Weights of a small GPT-style language model, trained from scratch on English Wikipedia.
Size: 10 layers, MLP 512 SwiGLU, vocabulary 2048.
Architecture: RMSNorm before each block, rotary positions, no biases in attention or MLP, untied embeddings, normalized queries and keys.
Training: a variant of Muon for these matrices, 252M tokens, 7682 steps.
Each number is 50 + 12 x the weight over its row's rms, rounded and kept within 0 to 99. Layers, rows and columns count from 0. The size before them is the row's rms in percent of the matrix's.

# layer 6 attention value, 128x256, rms 0.081, rows 0-25, columns 128-255
101:53 43 68 37 49 59 61 45 64 42 60 61 64 63 64 38 50 59 55 46 56 74 41 29 55 62 52 40 47 60 32 50 55 53 54 49 38 55 76 22 55 42 55 58 49 68 63 48 59 46 39 45 46 59 40 36 29 55 59 45 39 46 68 53 50 38 66 59 46 52 48 70 49 44 43 42 31 47 39 60 56 50 59 59 63 62 73 46 53 35 39 51 33 47 37 36 49 39 55 39 58 65 34 52 49 52 59 39 49 35 20 69 40 73 69 62 31 43 55 55 79 46 83 51 47 52 46 35
097:57 36 62 53 54 52 49 35 56 60 56 60 66 42 40 53 52 63 40 28 53 29 62 31 48 44 62 53 59 32 49 41 42 47 48 53 43 58 46 56 28 59 49 42 50 46 67 54 57 39 60 39 62 53 43 64 49 20 40 47 43 61 61 54 35 33 60 67 49 63 62 56 38 71 47 70 61 50 49 73 57 51 42 37 58 55 35 54 63 34 69 53 32 59 22 39 51 49 51 58 29 48 73 55 73 54 69 54 52 45 34 51 41 63 43 48 31 63 41 55 62 42 41 41 50 15 54 71
097:50 65 35 71 20 52 34 60 61 46 51 27 61 47 47 20 62 46 40 37 63 38 47 68 36 64 51 52 80 60 53 63 47 59 53 34 73 66 61 49 55 62 59 60 47 60 53 46 46 62 53 62 53 55 56 34 44 50 51 53 57 51 34 60 67 32 63 55 58 37 64 35 38 58 59 32 60 44 58 52 30 58 57 35 43 45 21 59 48 33 38 47 40 38 62 51 43 50 39 64 77 48 46 48 29 54 43 32 46 58 64 56 56 56 53 58 48 42 29 69 78 61 50 59 66 33 36 41
102:32 56 70 39 49 66 47 44 29 43 42 46 53 37 45 54 49 43 38 60 52 26 73 55 24 57 25 75 63 56 54 42 50 34 51 45 32 43 49 52 45 36 52 50 46 53 43 64 34 53 34 45 62 45 36 54 38 33 53 49 79 34 38 55 58 42 42 52 39 52 68 56 53 42 47 25 60 51 44 54 66 41 52 32 25 58 63 47 57 42 46 58 49 57 64 58 54 47 55 45 74 36 40 54 66 70 56 46 45 47 41 67 56 45 50 44 37 60 43 69 57 45 72 45 37 54 66 27
100:55 72 62 61 46 32 30 61 51 46 57 72 46 59 43 25 46 38 45 51 48 75 29 53 33 45 57 35 48 34 33 37 80 55 46 47 65 48 52 25 71 65 74 41 44 43 53 52 34 55 63 57 59 37 35 47 51 56 44 32 65 46 55 54 33 45 69 43 58 61 58 46 47 29 62 66 45 48 25 57 58 47 48 42 51 71 51 47 64 41 31 42 43 59 47 65 50 57 32 54 48 52 38 63 68 53 44 45 56 75 59 38 37 41 28 52 39 45 57 36 48 47 63 38 57 42 61 58
100:53 43 56 65 54 45 31 54 47 55 45 48 47 38 46 55 41 20 40 29 67 49 58 45 35 35 71 60 52 39 40 42 46 44 52 37 47 57 27 31 63 21 30 40 62 52 64 49 46 60 44 34 40 50 64 34 44 35 58 53 50 45 70 29 72 20 62 61 44 72 50 61 49 44 51 46 50 56 81 42 50 53 46 65 59 40 43 48 59 46 39 44 59 36 45 64 42 43 44 46 48 62 53 24 67 41 31 57 63 51 54 45 61 45 50 35 58 66 55 49 63 45 42 51 58 40 47 43
102:44 50 41 54 64 50 59 43 52 78 48 43 42 58 45 63 49 60 41 47 44 58 31 44 49 33 77 39 37 49 37 44 46 47 43 44 64 50 56 41 45 50 46 53 25 43 32 50 64 41 28 60 36 60 47 70 46 47 54 53 56 43 39 43 63 52 42 70 49 45 50 21 55 45 43 39 51 48 55 54 55 74 73 49 26 50 73 56 61 55 74 52 53 50 60 41 42 56 60 48 50 53 40 48 67 39 41 55 74 48 14 51 47 42 61 41 42 60 47 13 53 59 36 60 56 38 46 39
098:65 59 60 65 53 58 70 58 64 70 41 50 52 60 50 40 46 68 50 72 59 36 46 46 66 69 60 61 47 51 43 50 58 53 91 65 43 56 70 53 51 64 54 50 43 70 53 27 28 52 66 53 60 52 41 46 70 49 69 62 24 80 52 84 53 59 56 53 49 36 44 49 40 43 53 49 64 24 71 50 93 44 55 55 37 44 54 51 26 59 81 48 50 50 49 56 45 52 52 52 31 59 54 70 53 63 53 64 45 51 57 52 53 74 49 73 53 49 63 52 51 61 48 47 19 47 41 43
098:52 46 37 47 53 44 64 45 41 48 39 54 33 50 40 47 47 48 49 50 65 69 54 58 55 34 41 24 66 39 50 59 65 48 46 41 46 55 32 49 40 45 39 40 43 52 66 47 40 36 48 77 50 56 34 50 56 40 63 56 42 49 56 40 55 78 48 51 42 23 40 56 56 51 53 19 81 39 60 46 31 48 41 38 57 45 57 35 55 43 62 20 28 36 24 30 71 83 29 54 47 71 63 51 62 51 83 44 38 57 52 54 54 41 48 48 43 68 30 51 55 38 42 37 57 54 50 51
104:45 35 42 40 26 44 68 46 31 38 53 48 26 64 51 46 71 55 57 54 64 54 57 41 58 34 32 46 41 52 57 59 37 47 55 55 70 41 54 31 56 47 65 48 21 40 75 29 31 19 57 49 52 75 39 47 34 51 67 34 39 36 47 47 42 40 64 64 59 47 72 53 36 58 60 60 66 45 52 50 50 49 42 39 50 70 51 78 28 79 60 57 38 45 60 52 44 40 84 55 48 42 42 49 66 50 31 39 41 62 57 65 55 59 51 28 46 44 50 42 22 52 49 43 53 30 49 49
098:57 48 33 40 51 53 49 37 69 66 42 51 42 69 60 39 47 67 50 55 48 46 66 53 39 35 33 57 64 52 41 40 19 61 75 63 59 52 43 42 44 55 49 58 46 54 42 61 52 58 64 63 34 40 48 56 40 40 43 48 50 39 24 71 41 69 46 35 56 53 34 61 36 66 58 85 52 60 47 48 52 52 50 53 34 67 62 47 37 49 58 43 57 31 44 48 37 57 69 60 63 42 44 95 75 46 50 34 62 41 54 59 48 37 35 76 45 59 68 54 60 52 69 54 69 50 77 48
097:23 37 40 60 31 41 34 50 24 59 27 36 55 43 51 53 54 67 49 73 55 37 45 51 26 36 49 52 47 59 47 69 42 61 33 32 29 56 48 72 34 33 37 42 46 32 64 47 35 54 37 59 44 59 30 69 41 52 61 43 35 51 59 48 55 46 34 49 52 62 72 63 77 48 45 49 52 50 49 55 69 44 62 42 50 59 26 49 61 38 44 45 26 51 44 45 41 36 57 47 50 31 49 67 63 65 49 41 61 42 69 70 43 54 41 68 53 36 39 57 39 52 59 50 73 51 32 48
096:38 50 43 53 74 39 50 49 61 62 65 46 44 51 50 42 34 55 51 65 64 45 63 49 52 59 63 29 41 40 63 33 59 35 46 49 51 61 41 55 60 53 45 51 43 30 48 38 52 37 44 79 63 46 39 65 36 73 37 36 53 51 47 44 32 57 50 57 34 40 57 48 63 59 37 48 55 55 51 46 58 51 57 43 56 69 74 41 65 58 42 52 22 38 48 40 53 69 37 37 43 46 61 41 47 55 49 65 57 48 44 31 48 57 30 32 58 51 53 56 46 70 22 44 48 60 65 53
098:55 42 53 48 43 35 55 83 63 47 77 52 56 55 47 60 46 26 44 67 54 63 30 28 33 51 66 67 67 66 62 53 52 36 45 45 65 51 45 53 34 64 32 39 61 40 39 48 47 58 42 64 32 48 55 63 46 72 33 62 44 45 38 42 50 47 34 53 43 46 52 64 39 48 56 67 64 63 51 53 42 30 53 67 54 46 67 58 38 45 39 36 51 43 65 34 45 41 61 41 11 39 44 55 48 65 38 39 46 24 63 64 42 53 57 39 60 58 29 48 65 52 52 50 25 44 54 41
101:43 49 58 68 26 42 43 68 62 61 32 36 36 44 64 54 44 48 45 40 49 27 73 49 76 81 47 51 75 62 64 49 51 51 55 43 44 63 55 50 56 47 49 55 39 20 56 42 41 44 40 63 54 52 48 44 42 67 48 36 58 54 82 60 52 31 52 63 47 49 69 49 27 52 28 45 51 42 39 44 48 55 47 53 50 69 48 44 30 63 54 57 20 35 34 43 39 57 51 58 37 16 64 70 51 27 57 51 47 50 35 54 67 46 78 38 69 73 49 47 41 34 50 48 59 66 51 48
098:40 37 47 44 54 36 58 61 42 52 48 45 52 59 56 54 32 48 53 48 49 44 49 60 65 62 19 45 31 34 32 38 64 47 59 38 28 39 38 57 55 53 49 52 61 63 46 41 50 60 53 39 63 56 62 62 39 51 65 41 48 45 52 73 64 55 33 50 44 40 37 69 56 60 41 44 61 68 54 42 68 51 44 67 57 73 37 62 61 30 62 37 68 52 47 67 67 35 43 56 64 60 57 43 36 51 43 44 57 46 29 63 46 36 74 51 36 46 46 42 33 38 31 36 37 47 42 59
099:53 46 45 34 65 39 46 50 57 49 69 76 42 38 55 71 39 14 56 52 54 58 29 66 49 45 57 69 56 61 54 53 62 42 67 72 66 36 60 50 69 52 33 47 44 48 61 56 35 36 49 76 48 53 55 48 61 50 59 60 40 43 42 38 58 35 60 52 42 30 62 47 51 43 68 43 39 51 58 46 54 62 89 28 53 46 56 67 52 48 39 60 50 51 64 50 70 42 58 51 43 38 53 57 44 47 43 48 53 34 48 55 50 51 31 46 50 56 57 70 37 49 61 44 42 51 43 54
098:52 60 41 54 60 49 41 60 18 33 66 55 40 63 42 50 45 57 54 60 42 23 61 45 42 38 53 70 56 56 53 47 51 51 45 40 56 15 56 65 47 54 58 61 35 43 37 45 54 42 66 44 54 53 62 25 39 51 51 46 53 63 45 55 45 63 55 34 34 35 59 40 36 76 55 56 54 56 54 28 50 59 51 40 46 47 42 52 43 59 45 26 32 55 61 46 50 53 58 65 57 50 42 39 57 73 57 26 49 42 17 44 58 58 70 52 50 38 57 46 66 41 51 41 27 68 44 55
100:59 39 59 39 53 56 43 72 52 60 51 51 53 17 35 50 60 48 29 47 46 45 51 33 47 44 20 49 52 64 56 60 49 60 61 41 40 61 45 57 49 51 41 58 59 63 39 60 62 53 32 61 67 37 49 45 51 59 61 71 30 64 45 41 44 42 67 63 63 65 40 61 55 50 57 48 63 73 36 51 38 42 37 48 32 23 67 52 42 38 37 56 46 65 56 29 46 41 55 54 37 52 54 60 35 56 48 37 68 50 48 27 51 49 16 64 41 43 35 57 66 59 52 29 44 35 44 43
101:44 48 43 50 62 52 73 45 52 37 50 58 55 57 42 38 47 58 63 62 54 69 67 46 48 57 37 50 47 24 42 52 58 43 71 29 37 39 64 31 44 62 49 56 52 49 56 56 49 37 44 51 59 55 72 79 60 59 52 52 49 61 60 67 36 42 49 50 59 36 54 31 53 39 50 29 54 69 34 61 40 48 50 59 58 44 30 29 44 55 63 33 40 64 75 54 50 49 49 72 58 44 24 43 54 48 58 57 53 31 52 58 52 58 36 48 55 65 61 49 54 49 49 56 54 51 63 52
101:55 48 69 60 32 48 43 43 91 62 41 54 47 71 48 57 46 73 60 37 57 45 44 53 42 62 59 50 55 48 41 76 60 68 51 69 52 39 48 52 48 54 60 50 44 64 59 45 57 71 42 59 48 29 75 49 51 56 54 73 48 30 57 49 48 31 43 42 34 63 60 51 24 66 59 45 45 55 54 54 33 58 45 52 62 51 45 39 68 49 39 47 54 37 52 25 48 56 26 64 64 62 55 40 59 67 33 57 69 45 43 84 47 30 43 44 49 54 66 67 45 54 49 47 42 36 61 45
099:54 50 46 44 53 60 49 51 59 49 63 53 37 48 44 46 53 50 30 52 57 61 48 61 43 43 69 43 55 52 41 75 53 43 52 75 46 50 63 37 36 44 62 31 30 38 41 48 47 49 31 35 40 63 40 43 45 65 24 71 51 59 39 42 50 77 42 55 49 46 59 51 29 38 44 54 77 57 48 26 47 58 45 45 34 54 44 56 50 35 44 22 51 43 36 52 60 28 62 38 44 58 41 45 42 37 30 53 50 48 71 23 54 35 37 53 56 61 66 45 35 30 51 45 51 66 52 69
096:43 44 32 31 63 34 58 58 71 53 43 48 75 58 81 85 41 44 62 49 54 59 56 53 61 44 42 30 48 33 68 66 50 78 49 55 37 40 49 55 47 30 55 54 66 49 30 32 47 42 61 46 64 43 36 33 43 57 68 59 69 34 46 37 51 53 60 62 60 46 60 58 52 57 43 70 52 22 58 51 54 45 59 41 25 48 53 59 52 58 32 49 32 34 49 76 42 57 48 49 38 55 81 34 51 62 47 32 53 31 37 39 44 44 46 58 55 43 59 36 38 36 49 55 40 31 27 60
103:50 47 53 28 48 36 64 35 63 67 72 42 51 44 60 46 24 41 47 49 63 50 61 52 35 45 52 87 52 48 36 51 81 55 44 37 58 46 65 42 46 41 50 60 54 35 32 47 62 62 66 52 42 55 53 48 48 47 46 42 58 62 65 75 29 36 41 50 55 65 67 32 58 59 36 37 79 31 25 37 50 55 54 57 41 52 43 47 36 58 55 68 61 45 22 68 64 46 42 39 53 28 64 33 42 46 58 35 49 51 40 43 51 48 42 58 48 61 45 55 44 40 50 32 63 49 67 57
101:49 44 45 39 53 51 26 34 42 57 23 42 47 31 52 66 67 49 53 68 72 67 62 59 64 45 27 42 30 54 42 47 66 60 40 58 36 46 47 72 58 51 40 45 54 54 51 76 56 60 35 43 40 45 45 33 46 50 47 44 47 49 29 56 64 51 67 90 56 50 50 77 79 45 37 25 51 66 53 61 33 47 66 54 56 62 51 59 43 56 58 26 55 51 57 54 42 48 54 70 38 49 49 58 35 47 47 41 34 42 37 53 43 52 35 66 61 50 42 66 58 67 45 38 38 57 60 54
098:53 47 49 55 25 46 47 67 54 36 39 29 53 40 31 68 45 33 71 54 53 51 36 66 52 46 71 51 58 61 62 52 78 42 33 53 54 41 54 41 31 54 51 70 31 59 46 39 62 45 63 45 49 51 72 60 45 51 68 42 82 60 37 56 62 70 64 58 45 53 47 41 32 60 56 59 52 53 58 54 22 53 34 64 51 40 57 59 51 58 51 69 53 59 42 40 48 69 59 45 49 56 50 44 73 68 52 53 63 49 34 54 45 75 44 53 46 45 47 44 54 51 69 43 60 56 41 38